config.yaml
n_layer: 17
d_model: 224
n_head: 7
n_kv_head: 7
head_dim: 64
d_mlp: 576
vocab_size: 8192
activation: "geglu"
norm: "rmsnorm"
norm_place: "pre"
norm_eps: 1e-05
positions: "rope"
rope_base: 10000.0
rope_fraction: 1.0
qk_norm: true
attn_scale: 0.162
bias: "none"
tie_embeddings: false
parallel_block: true
extras: ["capped logits"]
init: "uniform"
init_std_qkv: 0.0325
init_std_o: 0.023
init_std_up: 0.0325
init_std_down: 0.0
optimizer: "adamw"
lr: 0.00264
lr_mult_up: 1.24
beta1: 0.9
beta2: 0.99
lr_head: 0.00605
warmup_steps: 440
schedule: "wsd"
decay_fraction: 0.865
decay_shape: "linear"
final_lr_fraction: 0.0
batch_tokens: 65536
seq_len: 512
doc_mask: true
train_tokens: 470700000
steps: 7183
dataset: "wikipedia_en"
Each number is 128 + 32 x the weight over its row's rms, rounded and kept within 0 to 255. Layers, rows and columns count from 0. Numbers have three digits each. The size before them is the row's rms in percent of the matrix's.

# layer 2 attention query, 448x224, rms 0.112, rows 0-63, columns 168-223
108:124148156096130110123133073145132147132124154144205149145091134134168136064108113177143122140112087129113150206115167153153127108068151092147092154143125075154094043114
084:068166192145101114098130132074087128183122087121159109121130100124166099158141107121099095123141104115182154101133116098103134086092141138179090126106194157089061131172
096:112150104078128108146135081180101156092121148141142099124103151102157151056136057145151109184175089138102133199101175128144121121136163130143112145120083095168178109120
088:124074084126087126117137155099159141172135102146077178187116145101103130145095133130181133064087138136074113148182159106063117136132080141147092108176149091098100146137
089:125106072113123115108123119132163112162088095116153171116105130135130123151127144082112171117150097158107152140076056080124108134154087138059060142129130143160156130106
094:111169114169146130167146119159124148125154190108178162120106140108082127083150134134141094164109109137093136182092100123138169169116127071102116139124132108152119121147
111:143025079125111080122174191129132171099157134088101122073138163123137110116119130188104098078140179159069130130122140066098135132143059139124121112145167117182119175150
087:097084148125138178138158142112173135137159082089164132165119089097122076235134135116153169117115231153144173110169134090123205165170102076110106168080172109109053139090
087:160198164080132120177097103156117141130126154174131125168100093098113128116173135087140128124114063137145137156102148147165151158116179109161088154112078117073139119102
083:165124161068125172132115137115084120100101178127087129122109120138124159129080099146147109120122098135169086088180133072155127087131145160132163120123158120149129150137
100:068090081130154096155159160126113193134143169086123062139121133120140128132132107160124103184121132118064144117092125085090134181147121171136148142076130080164160146140
102:103052149134138178154098126173156163110089141095151082154162119128107101211129105132189111131104137129138176100144127118056122204127083151186111096150126109087138117074
099:079113199096164071123144125142081140131171162126088078109093110123119162099113102116162114082131100115163106089162113154146128099159144150127103107088147121071130132117
092:117089129107077204125136128147086114086105123123108116046101145137214154117080095113143109118088173123167146074196148120092115124179120143148187114097104141142093142152
112:158167208104154105156092105108077102117090113155133067114099123143173162072131173118142090117138115124144112109132112140133153072095146129103104142106094150127156117137
104:149090160074102121145156110176131145109146138145111172072105130104133137105064109099130110140128143131111168145133108058075148097121154131110120086095063063186191120171
095:161202084137186046133160147121109091159103154168116185140109144106064095102159161159109157126155080090068097071081173136100121135134114146154144120117145128087158073104
097:091135162081126129101141129120107166097077073144094062137136111112150114164130099151138089131123148166146126097165097121166099167132123175160130081110159029105132157171
110:160140177085154078134140069149086170081101119123094142157162092175110178066104127090158156119104087144184179115118103129149148110109115104162090124107131124091169146140
085:095145178066119164154153140099133136121140082222107135113135188065168162169102096085159112103104131130107139152194113138140080125132137190083135112109129113131084144153
106:187170163156106081108171110120100139140170104126095101145145095158094120067096111137100177124152109146163098130129093134167148127073115121138114115077104165077196114130
097:092110140151099161164112120112108140115124124175065090095069158122191189060102140156165118093108164166164145079130131116087108137132156158156156092088098087174128097179
102:129159165147101108131155080168094129132100126089133141153149083138117130127110127121130161102121092159196174165100122090108166102128102120147106134111128114079152104088
095:106154130150134126146171058163148047106127117175111197125075154093118142149126120090155169141114118076134139159106104127089157099161161104154137102161143083164104118168
111:146224157164118128175100096082077136152147100167133082155130102172150113105093118104112146104162068151156094103149113174138113111086139205158147135132147168095147118105
090:143091134094112143122126101127139139140128124145155113133124158131176114163135138146099103102148182115120155120175128110143123108112122136136123098150100082177105134169
104:154202135156151114110118060138126088169114094095139190129069084172071105071130152084102166141130098119150138115136103101160153112110147110138115116156146159099176116126
096:148117091142117134173093106123105142098089186133207126125145107090183110118130073133147173099110095088121117174107212158136131134151165132139160142134085068173149146121
090:114115155104106132101174121101155154112135107173141104092194165103178158205087072128126160181135167115110146145168121141098082128152109135067085156115145146148072184113
103:161103111119100123084138179113131079169108126102095173097113098167104116143104150167155098172074179112066125122184123111150158131159125098104118110144167160148102131138
106:122138178083108042167137100096103150115166133154139163166173103130119162124085129153103140178183134109149076098138093139160116098079122179155127124159099151104162155161
109:197136140118154113120138112151115136096163119152139129083109114065191162113121114105095087159114164165081155157173070116161120090115155070041145125106101150183115154138
105:108110102177132136151090061184123126159093100133154114144101105156109115112192107115090164076141091126138152150097132090139187140144140131211102068164109081153160111163
091:181183117121141113133083172087199102120148123149129146119189116143110137106152131138126089076114089141094157120128139141128052112060124164152088150101132128146166100145
138:163067097100168163087127188190123091095148154094141150082123157108152125104158111144097088121084167181111140141149136104121143117151127082047114138094093151183124128085
094:122213115126100143115161114132169103134192107123152146173121138147078078165122169097073124161177083133107086107110113133168144170090108069146094128095150095094144104134
099:152119192123147152135118099194108088137106106112108119177115117147122172048133131169110146092102114181219142149176107142156174123138139137154136140134108128091113126132
092:134138140086179154063076150156101103165174173133144158152161127213080130095197142134091127136152135111169132126103137172205064087121097144110124152093087087075117135101
125:123082149101159138109122125172132091122116101136154074126059215126180100085169141121093112103132085169118208142131133118114116135138177156118123114116091099177117123113
082:153070166134154144089202114150148142113127113109104122114157080174113123101116161176132173126171100207150122107072118088120222110124103090092085113087162126144164139095
102:120098169106195107168129100128106152137140164183155149130164171199135148105130160118106160165148103051126128073075109158155125155157128150138065133106155061127152122165
097:080172113155082089099139109112138117161132071083108130075125124076161153085113100112103119132143102180079170143150179112177150167189134168075110118150130181150082111120
097:168196092161115175106121169118139136135132107026141099197110136070140107155176120128160051117087138110095120179143159169149141188157113149139179168114139158081100094182
102:169121107104085127135092115124126161137140106133140097109135142100094128112164105159161111194101166119130138120161147099178105155200110159075147181092172121120100131132
101:125096096031176185110132082146107107164151170165172168093068129092132118098102095129117154111082177098191150096183199124186094167162132141118149165120147160107069122114
086:161173125097156133113134132170172119161115118146131159179081140137115095055166090137114160078083122122127084145134201127139168127147142136117160130101089140104071119194
102:109175099120083108148119119061101134132103144118101175080129107038133133116103125138142156163117191117145124065140177099127131156144145140121130135112145194086159122123
098:116092113127119115163102117147179082141122164138173160149107088201081063109113140179168128084145116140144097134096147160086185105143136199107170114130075100179120098142
096:145062112131082098101137162134115158144134092129142108078165116196120156092096125146125152164162084117068164115133071088129091137179066116108099146099098094157152135113
098:137134126126109150197111118154106127137158121144146165165116191077146162126125087079106085065075101108125086123137077179046069142145143179175140106133149061147204082148
093:126111171132144153107075125150184160069105090153112102137148122088135150067154121135105079152121138121121187131100131128115104120204110171090075081128201140123175119098
082:125113140132103169175069093106161144081112124119150107116153135077118177122108153128183152121139132124121150149170177186140068164158152208150109152114123116100130077141
103:181128070089114097104172153138170143086224161138176142091141102123192176078104178130088063151176076110085208125108141125132087143150082107092122138134160112187095142141
100:142121124114099145069118176116139176137140117105085121128189165140167148094135083136140125100085132137132130141092107139066115110097061075127137132070127135088078160160
091:153182151161130158134107103085124121116164083113128161101137189009062040151161132116145119124094148156080111092064122127087130128130129119121119117145164109153125139141
112:126119172141119125145078110100090176153103086168105122185156176104082139124107143096139154119103144128122084124145083189111106107112092165135168123111163110110146101167
098:178137165131162121087178138132126062190188165127082177088149066155092101110130120169088166110139162136189129061076065097092201075074153086106109093086138199155156138160
094:123106097137118073153130052121127124118122099125126152101053163109143084093083175090142142138178095140069139112083171077155137092094110088098095124160140109164169144106
093:135160171122154130130100152079145143164133147115109118142175126084091151169127124180215086110104144108191109089115107175076090093094128189176145144102202127133196139156
103:180152154136157174072149136118112134189122111085084142148126109165089071124153130131151134069097167127195088102158141179128147162072132133149180155083100184072135087183
108:111218179146105109141092149064158149166142062127117090144138166095110109176161099107156071107148121111101061108157114189112098154145135218163138141116149159050123152158
096:194082145137177131066136157146174161124127109093147090087185079129151172145176145136115139136164095126138207148121105116136125155100105077144082137102164090118115127100
086:125117176096187140077113106072068149137085103152098106145118185102095181106135141139091115159096131139123178108154162100153147129136098111105128138140116191072199125168
089:124201092109154094171110091083132162153139139166091143138112140128092047192140119126124106125132156107136113078168111095123143102064100130179163142125149157119104129159
# layer 2 attention key, 448x224, rms 0.11, rows 0-63, columns 168-223
108:119174131108117090187170122148227100110160105145143152114074124098057118128086154080167170117161109107110156095131195124057106128123114183174149081082178128107132103107
091:183171130107093167119091079124142148121160082163090102116112102116108146095152140140139162105146161155122123164128159093091151137135136148095165139133142047103180090116
110:107111131142092170166191110160187099097173129190146159135116174120084058165132143095152181140177104081087141139154169117081140083089144144158129082122150151107088105106
100:126105105096127152177155141147117092057135159105198168114096151178073112057168107116120118137128127164099123156095188168105194099121121159118046110136175152120092130088
104:149096104143172128099091162089114159145141165120106063098135087115160159115107147206130105141125129163174094083107110107145165137142124134117184099115094101174111186189
103:075172152163136132120133093155188136106156092147132097100132110116110066152099114099109152132131105106146104067101174189105163167084191180164093118100146164113154147109
094:175116127095155121146090126086129135122082114162119129095155115173127153077118150115141086166118125191149168158131123153123078065110134105100159176124110168170142144117
091:131154134082118053115112125093117143094148166152099154137095082100130143118059151155205096106083137132166076127158123119138109125165147094130162148116162144126130114118
101:090154177203115124130195110165210106142130105107114143174126174151109152161170105152093106164092084080094149109121128105139132139062156091143107113143179137064112118125
094:158148121108132158138090137165114157130118123103132114104165149179149106064208111162091151113122147115093177119073122132124148130161112159170108110158126147164171137172
101:103068162084081074141136057156106150160124122167106187128101114131120098134065094161124109164154155165139135124161117101077128118087141124162152195160142127158077149113
101:163124151145109040104182122117086157104114077186056164048091111081168110100136104129117081108103154176137141112120116161148115080159100077104138138123168111116133191120
098:079127175099133140169149100112142167165106106100161155116131167173130107128157084127119192144114095144078145165163110135131151102098128122159066166147135204087128139144
107:103083153082159087070116164086095129153136124149114111142144054129115083107120143166126127092165121121117099172120111130163154113175120166069091112132139141189120165161
098:087120086176094170186115118161177138124113119103181106154126139165101101156163130150094190123097103083102146160128116138108167152147118114205067162138162148099109090099
098:162137145061134095119107117092077155061095044138100095156125105120139093091164124140175085120119146144135082093100170140152114109149132161096160145118120139171124165120
115:103078142115123176188130086170167115090097128117146152083114177126111125127120090048119182204119126119115182165127132132116169088116093097141112166150136181134124125097
087:129049196099118121072075155110070112116108147140175131127147110095141164172100144169180142136113154127178140151123106115164132095135097082127095192108095111181169134154
110:120177128172121148122082118134169129126100096062140123149142159181097089142153138090116165105133073122107118149085155154149174103095154133182130129092129159123164117150
087:146112069052158038089061160128070150168115134173141107137124121153109162119123083126112164093160164114090084113137204096096126112169058160136074146119131099164083155124
102:108133170122138155149145085148140125146063128100195139158092161154104107180160088112092159133111043094131164165126104102160157130100141110159089147137139182109154127113
101:132116146123164079080109119064053149116102168110174110160158055118139097128134094101142130117082116124168120141135126135117145060125103135078140120095110075156180125159
109:093193199190124126166130129121130146143130146131139115156128150147104130162138113082103139131103083107121077131112112148140122184079129097190120118128153155121112130136
082:123098072115201107110086152154165105102110123138174114154169175148104096089111100078126124131172106099080134118148163121134128099138122181167135104185182161075073135097
094:087146144120075101166102127153072173162078120110152096119132143144143150167158087121113141121087091115120092205110093104168165179133107105160087158136151116119113145180
128:190133092088137101057081134108094117161137118169102158120138084129161124109107173129121117147155139135178144102122115124130086153155098192119182135120109151127165152115
104:074152117137129169129106127127183146103134076082154065127134134175099115146148133128127137134134049088098110123119169140138105111096114165163129145116153136111122166102
093:117114151095097088169106098198084118123122148115157109131143131127152147106149126097132134144123192131126096139134130163115124134120055102207141092129117138202079117171
128:136141133105165098146139187119097150170165145151114092149135145128135186118090090123108115072170160118126107172165096074147138174160141151092101158170143128054096146153
097:164116072140123104118124111160135127142152094153110099098115159113151122110088116146089068129178106186118143124134123126118102176157157111108134083152103097126148211064
095:147074164087150136114110147151080122128100165081198106129106152159132149147145143182111128089093066107144142144115089114155185062117117151168103153138178152070118104124
090:093155136113142106107139137108098111103196099103081104204094102128133177100108153162139155131140176130136064085189174143133096144132187183126111143092127127079103146124
104:076124144212139116106112092170191119163085077101131099129162081104114150135178147075151144152112064112151100101144114159128165094100143126165149136099130135100090095162
098:151108129095051175133088118129116141109138127105120175147067126156119124140136092129115188125096137165134167170100170153100163151161098176157104156144120107151110084109
098:122137105140123127145149135116143124137182109143063128136116160096117148082086131169197141138125160102156116108146135091098098168165170123060148118098116122131141131150
133:138168176179131167163134104116220111131128116153144162152140141116065107157119135112113115127157118112145165107125118128117120135061170104171113143097159176106159103128
096:072152138146123137165149111136090101096119146112144080148139100169181202120179106169182144075102051100117108167159101135110179079145156160113112144152132154098116065190
109:147094067120186152111077155127145081127134129092138125140042122148107164134112164144141198128137125153189114115133127123147063135123113156092143158140101134175089111135
084:052195165147084107097161084065104120115162118162046123139151088128095106117149140074144138168081148115127160106126096174090119109149148152089138115087152132045158133152
081:134173190195136170155139142099184132115098108170149131128152097158095147128205107183124120133172124131126143121107097103134117179136173106085121098142080115165136116140
096:177106135099106105106112119114153166125141112176147109097143169134129111150136196110108110181126204115146154082116095143153172148114068098120141186081134100033105156128
101:038169106116110085133096110050103186172136123101154087088138074174133167154133056158133125138139089157127123091082138126104076100184132175113105116181138118140110146110
086:131124145103134183136114117166085106124097112086124132187126099143147129096126136114161078137129131082139143177155110122122111146119103081126156109129125092157161116105
126:139126102126103127122117075116110147152168179127115093190127135081099147134098116138136101113091148092169043072176154136137135116148115113135131158080126103108124125154
102:123127117059108125106164091162104131125252172116138101136124173077118216138098074099092123119123140109172056101165163161106101135129135151186102148113027104060122135144
098:106130119102081108122072125115124119123164134122099134105084096140107157131122167117147110111130083127154099132164126142129096214134161082114168159118125047109070115151
093:125095105090137117113131120188085158132184138059150143090101203055124154134059055114087114111121116121104088125117193160106146102090133147174089147118158123143151122117
094:096095089106144068105084126110157140101093146103136144149159107170108088106168144178137093128050194130091128107109105120134156125156080144098199097116071117125092099156
097:180064079067112125141105139118158149197101114164122162152135115204130068118109099080115115123171119132160109083136138102124093101150125118120100123144059124117107144112
109:134134185142121133160162144123086094086190104115131204133117154100131100116107119090106062071113103131161125139139105182142167103058135149181112140079196137030195104142
102:117138143177147143175102100093138149134087117195141136089088160122137122104126066172104070122207141193115061152134142125119113079144122155092126093151162098166115152117
086:154156149054157168123059105134085199142116182132125158180169094148149156122139088122099113127136127101109079108125109146119160145169036121125164147085115089097125068157
103:129152147111116156140152116110212167097130120162149127155185068186178125111143140155095146190138135150146134114098181102120077210132100118148194133148136115159134147131
098:177131137161076127091097148142148128115119108143085144146135168127123163138078107109133126135140087105178122140155126140096143138095182109148128163119156126150110145134
099:102132166170099125178143076074081114127147095119114159144160156064016118174101111081135138146132132118133078128170096107138184155103165106133098137081124112056166106152
089:169123110103104153157110144157087152106099136152105118131134176163190120083093178146134083094151140138154125147146069104141152077144125127162099149118130138070184087107
093:159094077184150113134168133114122075115130129105136114093088138099112105136120116150105154132132095136154156135098150107134104119105190136126092105149103103204170163120
106:116142127113096116150125123136160174116110129112147157087172120124088082135185148112152150166167154109048143122079177082125109128129108140085119089151108115180153162070
080:197106063158109125106102140142109124111117145136130109127111170063158171129165107211131072142114179182123169196132135099164170113111151127138111108075236107171151181147
103:174114127113139145061133120188101099111134146097068096123109154103073173136091151137171096146058167085139134153116111149111108173075141140169137159077074155159166109130
080:157118127108123093082126126128052136140134087108081155098065155123134123164070098144138105153070120093084112105160077154098133129110134184182130178110164144146125140131
091:173173130127165193161113159121170153165090174167125135151111108118142145109144086132092217153159104132154112129113134126117122178173104143107101139153142045210102151136
094:126090121171087176118169155111109065173072100116112109071120179114135189140164135136094172155149089101123139155098140106129134082177170116073091179150098091157224103070
086:107100081074097119086130120138091150097130145138110150063120175108108110138105157114140108121100150098149138117132178116131177060115127132198060162133120145117154159164
# layer 2 attention value, 448x224, rms 0.0857, rows 0-57, columns 168-223
080:089127121099136124111081165129114128119090087137124075154156103152112150103118230134127108136063124060096116076137143063139136170104140101146130111120110195162157094141
095:104091099104126108142078124159032150152143152043108117139128184135128106114108101116165150093153145120130095178137151146177095147108084111165116141187096084141154175123
085:127136175136130136155076109148144136134147174159204132089170159061103151133097136158064161152135134100140224225134208152126166111187108130161101158127163146141163140156
091:099135149111165167106126123172079101103129096126211079161077125154142125159155133080095153100094162133131158177099114143115056174116134050140171120138122189118118171147
086:210137112111125147111118144114135164093096134080104129123151096126146139171114156119123105124146121078166098137100134102078156128109082081203124106089082102213134145148
105:122124161140100164139123141143110121123166174134121130106173123095095161187101101163187093134129109174124152092161159199134149181108132137088094137164137104117189114057
108:094111087098109084120128116100058137172120145081071078152106118110139130090068099127073121133137137100108109141122138167100159186175068189160140141099134130143085138150
091:118101125142160094123140134167090062133055066119143113127085093141149135103117136166200090146064106119051122084129080154125122110118125110121140158080128096134127027102
089:113138032144122118092141144126132165132155152137089115144156093108146188115166161200091091151103108137125154132142152078108116119119166164133135086220129139134084177115
090:164115162081048101188102165091097164151131119136116132140135149102077141155144140112065103127139169111102113139103115087123152136171067081112120121231100049137166144072
089:160136067113127121177120131127100130108166204095122102135079128111105132076060163088052136109196179134175064154138151136131131144149116186178190130124133144134110110161
094:095174052156064070097102131092076156140122191153082132136102133122154143167117177115126163132155140105088115081104086131056087151169150111107158153209148084114102096094
093:175132096120168117147147133131136094100136140108180069135113113080101127081153066113103169132081068121169195192171127136068151108109110096169135072098125182156155141152
104:179098168136096129149191109142141100140129108060109120089091129143104118112132108123201092167115132124142173052130153171139183145086115155123097130029126152139159088101
102:166121173061130175103139151189134070116137064125153114179104070143128185118150127084110153095047118099076134113120144084161084150126078131162161124058086167142153106132
096:040124182157098101108149117130103188089116128155059127113149118105155157181124135166145107120069141208063139159144119131107135134158145103120117087136118116114053118107
100:166138148161093109114148148099164113101172191132146156154093135122154161126169055122077150198094126158156191146075105108091119049137078101104172136167129115126156172114
092:153104188096124160173126083137130142130107113142094114094175121152138112120139139126162113081137121180160151104151149138132223095125119099091047128092161089136133120108
089:134113110138177109156125151112137176124116143124127131110114109113135127082107141146073103066121141154128137148091110135130170116159152156133113105218144153137150121130
088:084173160140125070117132117125165157165094084150116163136131102136174174152117107162114162156124167103140162131136154132142164071105136149127227127117118136125071155128
091:173113177122141175069148099111146124118110139141112164127119107120120159174128128172084132122092082125177156142114121132103164098092128111141083139088169152113151131093
084:162150199181107141215158129107125109087157107142163150093136161072076115125111167096124114111125069129134115136141141092108082130125166104099100135137113118152145058101
089:062148130166132165071103119121120084148160148137115162156124093106176170194163198112158140041185115133118155113100086119111110170158159115108078100127071153124143128130
095:124123113136109075177104144095083140119076084164153191120044141086152111135138183112133154124132146073089108131143116091076115114199151150122181168089126127128043117131
097:113143048086103115141086131087057125131123125110143156151144092124117084093076125100136166100140140087120073130139104170114091217170160143123177139139118159127067135130
088:144143142118108043076131150134095158088138154120175131158144113112115179101124151149154116172160111089129184152147172094105078147118107113126208127122098087149149093132
089:154121071110102135121091168118105098134153198048100087178151073157164137135151122079102140173103106147136134089104105132116097163139074106150093102166133078151134127132
092:165160119150165176182065143130185094137177174171155141117166146145125093134138139067042171093186131117144138118099113109137101127106152140100132152200149185101184116140
095:103161140167118117110059116097177106119094095163151161130155106122134135173101177147124122154140163090105099124142121126171047182106163135109157142165097168105057132167
100:102143056115134098104071136136082178164099193076083121117144153169139091119136147119123155125137168130165101165102072119125108126124106074142116130152098120104116171144
097:051141141157123096073105116172152141134092175162156147111152064116129135171149127111061119113115119157130147180072102126126148067132134111159133099190110137125097106156
091:163109106107148145145143124107080120131114100207143125109139203119070104124107146075203204118142100123086138185135136116085116157182105059130110168139122135158173164164
079:120136165167103056099150118073138170140107149151085164141097128085158116168125131147138098182162128140102179084100073106117101134149126118099153164117145122116021099137
092:119099162127108153173198100127110101113168067106172060121042163099110107113128112071089122162081124090175143151150173148117153133149108139125118109093134176157125107120
095:146098187143155156122118126125178110180114167103084112116134148128076108136099115148105133177103115116136203127175157135095196130157122106149092106074139134146156121100
085:096161111095076081080126123135063191110131123123154135142150101151198142117135139138132108114078171124105143170128122102182107125123092154108160129152094069127094192123
099:130134173158128156117126113112224072124172143197122111124101126122118059143177134171040151113117099134152125122154115101146108140118123181164123087136129186123083156128
099:084131137099067193166124124152153123123127115156114117097138163138138125159166104138158172135116123121160148154148176178123179153108112106148140168095142105123113151103
100:120122105159145136118150117097124144150164117105092164145114197166122096092125145113145106168164157127081085062091056159133125082131092174113115155099109090111117067152
102:100129139124121155114126109140059147112097167093106120137089107105128149181157144075120133072128147142199133179136112170133183095152120130158075150108137080145128119117
095:136142145149148146145145145174136073136074123115196116164189077140140144121172097110148141099088094143114143110125107075144087142097137090117085101121085126135153079095
078:182139095154152145090106153126145087139152170109114132147153176141166066102130139153135158084139127114131105026115125119188131167127134199130066115087148156109129133170
100:165164102146123129134156135101145156137088145173098142124154146099110129158121122095101115146163106119121115185097118094077054108123128107168178141184125155145130163135
088:057119140155089107175114123156128102127104096141153134109089160095117133110149186101136125090164150124093114218091194148160101172079176129135170171131104097143093086108
083:036125124109094166099209103140113169148142063147128114119106163125153178140120131119125083089105160154066098121110143091141122119199108116085127143100135069135094157091
082:097135075144137139113122121178134091143118142074085111122078084168178078133137113078118159152098081110118145096098142153100130121121120111162092135125129085162115099177
113:133117091093131138124105138144092186121145189090073125134138163158125133114114143071174137106144113132146123125106125160100180111143092124138113161107134072115168121117
094:146111180108167145035169096135146137122147087186101147135148138106158130140092106201145132141102104152055164122184153156159133144107119076140088144116130198111084223181
108:101136156127159101092123127102147159113073138185172150146133182166153110117109131143116131121120115112079113094146096121149116091186117093108139168116118165100000104135
091:173107125090063138201156131140131143155155088140130173100119168089130160132096118098174141158141149127097099131087113111072142151137117087079124179130135049135089105107
090:099119085147114171107209113131104124137156114099052104150120111124091127105145098084113090092077105123107059105117135136106138126109123187148086090176102118129140072126
085:154106138116160163177108114087115155099159136031112074138101139171137126108121117088124134103113108134091145095121141147149141119072100114152116115088127150146183085151
087:112189122181086098112137133051127103140069190100203118124180097123128157148139100128136075177081152121133180144103130143157078125161144125098175086145110112150156111144
097:173137134113145125047188125136107135119090060132128138162044120122141123086149106152153150146076128140115135150134077159131108069116143101146167143117144139124130178165
093:120133106118094110160135131069108175128162153108071151143100140107139139143108092161157118119175118119138150151123114127079142061202165161096128125111126000106120146115
088:174090138108154126126146140128129137046148055098085129114103128120133116122143134139147062125155186169098076102151101103190103073072180134156147078087149127104120127153
085:091153156093060137129130117129072155090166140199119126143137113130087112166131125131110111076118151145132140152091138113207076163168121180141158132128140119109148163117
091:128133039138116089170130151097121132139182178112098099180118148122143157103108111148125162130171106091111102137117122077061096114168111107121212132138145036139115137106
# layer 2 attention output (transposed), 448x224, rms 0.0852, rows 0-57, columns 168-223
079:185164120136162141092123180107121199120133143071184173116162107147155140153154098078073168036123125128140165132201119123177159098111115143055101122140173121097128138118
102:147085129146175104085094138150159138118178164181131173142119110136116112149126172116088142155175104102131151127101105107080125166141133096157159140113080078101113108102
080:161131171107121096121168164106133105174113137090088196096118115166109137106139121126168102158067056108112072074127085079111174138094125129085171155121187168110140173135
089:151128172149090178130150158086196103131151092129084138113169167081082142104115060144182087138117139086156107057168153107126117120121151159127171142098132139123085141139
082:090132073118104077117073056115113141139185159118200150155142088119071115120081147142168111122183118110108157082126147136121100161158167184129142133182144136110171120152
110:084070115104139126140075151139130134146069121157134129119120110122157117129137125161162129146178129090096164134124159148059101098121126179153105140131099137182094088153
108:156106145150157115079126138153117110089175164107167175146152135199117132183131176132080149129123051121139125143107067129140155140094107088132096086118113131127141145086
088:133136103115153205125128133119146158108139084111107104137124150147152142135162132096086153095112146135146137174157138107197071095157130075107086084141125047141117190145
090:138114161106126132131101201144118109132099109126133153146188143095148084108152136122079098173123183149168134093161144166137124108156125173125158172117109074091188159133
091:151128146164113070085179136163162093122146167103138176122100057155105103186106114189127165131098072157114153119168073085071157116105145134133158116072104142119116079130
089:164112166138141071108151166121143173138121129102127126148169165148143174147141153147123132186146083135114130132088123136140157156131091101117087121153085110137177120120
094:110118121122117104124122071180136125086079174107105126135127106174069098130112128180126119142161193145195113153071136185115188081150080143152095072123096134157174105126
091:122160133123087114181141071085157056131148071126110184122121097112177129143121174092159105111146106156105102072145093121172143141154117201107090183188192125140090123155
100:106138087142119147140088087126139128102140104169158130131101152116149110159095148142131134107135104152061125172114138170146035116120146164124105141156152133137057118141
100:108179153174135157129127152070136149138187086130161157105141151107171183180127134059073104083122127067071185128202149086104093087152202091114122107143157128134050159115
103:141115075148123099153092143151107117177073122169099152134148117102085060073102154147108108190146186114203140147107148141128087110127129128110143153125118156163192097101
099:119149122104083142180152155138124095143062036107093153051109148099101124088119136190238109166061171139041068147099122105102107184158158156123136123164136133182141116172
090:109139122150155087124091093094124113134161144194153110160099098095137119129119103132135118117151110106143116173135134138157082138080167195118139182109112138175105126135
093:197074157119112096075172255118086155143144144077091109116195184137152104130150114188117108195068137150126074129106098081137113120146081095111134127107095122119149120172
087:175183132142134156218126135167149116134071117150091131119115173129123119073119166124153120131132144115131112118084145108159106190121189111138143111105146130141128145172
092:104121139129112144129124140106126122159107088140179142135125134098134137122103133161167100162116150135070137116116112098099071127167162177093092082143125172144127119115
082:056147098102098141167138087110118155213095108116116161144111067105171143124145109167201095134124131143093154148112124175150133140157125198095113146195125084168102116154
084:131133129096073189096139086115118142108112147117155202092125151109101089136118127120098101134139149094142102155144113209091145147085119152142163113152160170059188169073
091:118169127124045139173108108128145146129109128056071118113138130129051096117145134177167101158138169177192146142068145176187159119107142105103157119150121126158187154131
098:129109147143133118121121090167182159152136193129091153112102136172087155192126127116094161134165104096161128112087143116133198125118078072165105104140095136121137145086
092:124142092119157161140099149173164111125097068036127140104137140145130175104133184117132153099130163158085149120135103116179149148151134151070083101127165114122144136163
093:087105160114116106141148130145100160140154138196158177118146117131162170189134123143116144063132112065094088119147096108081147101108127142165142150109121117141161136089
094:131151185114097131122201151088109130150142160115104133112124132117122200153148045150175085114079095131120117102164125148089188144145119173137125137125104143089098113164
093:138192090120102163128085101134113176195123153077127148075066127113062143112137124114128158120147124141148155136127160129121174144136153144118141152103125156102181123124
101:151132122138129087122146080168150122107115177162118134137089107123080091138097139159099151143177121132195096113085149123130153144137107108121151161130109138112168104101
103:185115149134174153055187149083107115170139169068135158131154152132142151104132133142090102154060130117172083075168074097139135120140144124094184132100105138103173130095
091:122127088094122103137119071075100077082191128131055122125104009147083129103112082109165092081126114143150141124093099156126175146136118143127127138191171149130125154128
080:115159040102061159145114057170089082100133126125128148093083134138024043108083145140134143159112137140139086162050144159141147120108120112108112092146097098165189138107
091:157146108126134113100082149106135104082189075147142174149162125157127101129119118127182106111101085148085106143156058159161105149106104134119126148132166112098078150097
089:113162059120122101150113095150066138132154114189141190111109119173176094101081161072174154113159028104076136141091184111129086182108098157071117146187199181121094120079
083:153098189134155146137115136172162113140110124117118124128128156134116127116154125146096142144134167095183095130107109078143144118122176076137201157079081067124173102153
106:113140170134111136112119176130076135124107118093128117075176192119150110122162113098163103123087132161079150149162108151120137127121129128084162150132153155063124101111
102:118116165132109123172078169146131144120082124161136093132128136079129160117136105131188073132137143105132115105138139176109104085069151179150117143143112153198117097134
099:130139083127109110163152116115099133121102122144137063146171111122129080104087168182139125085123122169130091193104144135162073153107122104132156113125158139130135162102
104:150097185143152067078151150126135128133175176136184127117136134154205147155126136171140122131100092101133091117123072114104111093120148140117155129141115126130134106074
096:092191141136095156118151094085128141156143126168142178134109114049174154148134117051088132103154136085117163071172175112112131137142143155141162162128154098132057154156
076:161067165120139131112132170158080210147113150116151116141166145117126136176150128156134095097160111152103123141091117139126178083122052150096126094143108189130146063142
097:111156121109061087159148156109095096140202123074125079160161082121113138126126135127137051149099129158173096063151090137131155086143166159139124137157128103144180140167
084:188120141131102166071099186115125173170103142120086114141130107067117139130109106143176086108118123137118124120115122178093115094172155189120167145132052128140127147172
087:207144120123096119101111128115073100124136120146132138198166109098103065083118140140101051177114170117218137161090156163101069135156131134129139099131116177128144100111
080:160108087117162153140122115117091129101170141176116161145131159146095157125132113123151079120110098115098080107161095156140109102136114120132136110121155098133138133108
113:121108105137140089135170155097094109108126147138172088157161104124167148129118149136116105134157147118119122110098111123121108115085107134149111096137145157173129110096
098:136080080133144109190078103152130085155162128140104143124082127152007101082118141108122126143126130127150116146138092105156124090115150106091108129099143175131199102069
107:090170099119112125152127099125088135163110130113128113117093122099048127075153135132117153136137168129203137134100120110156156140061131074102127136106184153144186156078
097:124141066159076115166097036099162111166099088166101117158079042105053112149075110159153095186156133128157127124089150148114119121130154172196135116152107152193147115176
091:124091126144135110130131159107119108100143156145201142170173140130213120147098140103065094138098160172132169122184140178123046115165093133142142150123119121109069126079
087:112114168142110102142135171143140136084185178177155155158187150141150165184122099154139135057115106096116094152187120115093088091130150076145112121080134111104109136176
087:094113103064129181136192101199107105113096121104110148073072128135102123127130157154191149104116128143134039132104100123098144138162099160114069090143158135140139130186
100:144126092160118125221141050145204078082165120118098116110090169142078089102102127125144130157104177168165078146110154094192091146163141076112119116150137129131140126106
093:105151100129105078125123096179112100101122134167112095143162075181173127170143173154096132166165115098198097153090102129122175132099106115178106089143106113170154105107
086:147157128179124081112108162149166139088176137175177022170150164167149130146123132134078188101111139119129136162156124100148109100136136110158125146112088058124179171126
082:129147186162173129062126181196122131114160159107139111116120179122141187169153096161108131131080133094166177103122087097058140100135126116104142102099090173157103110164
092:086163128144057073168122118176113113104082086170117126147189088133120113145140167087117109138184134112121142156089127192114178143148085183165088087172139117166159152117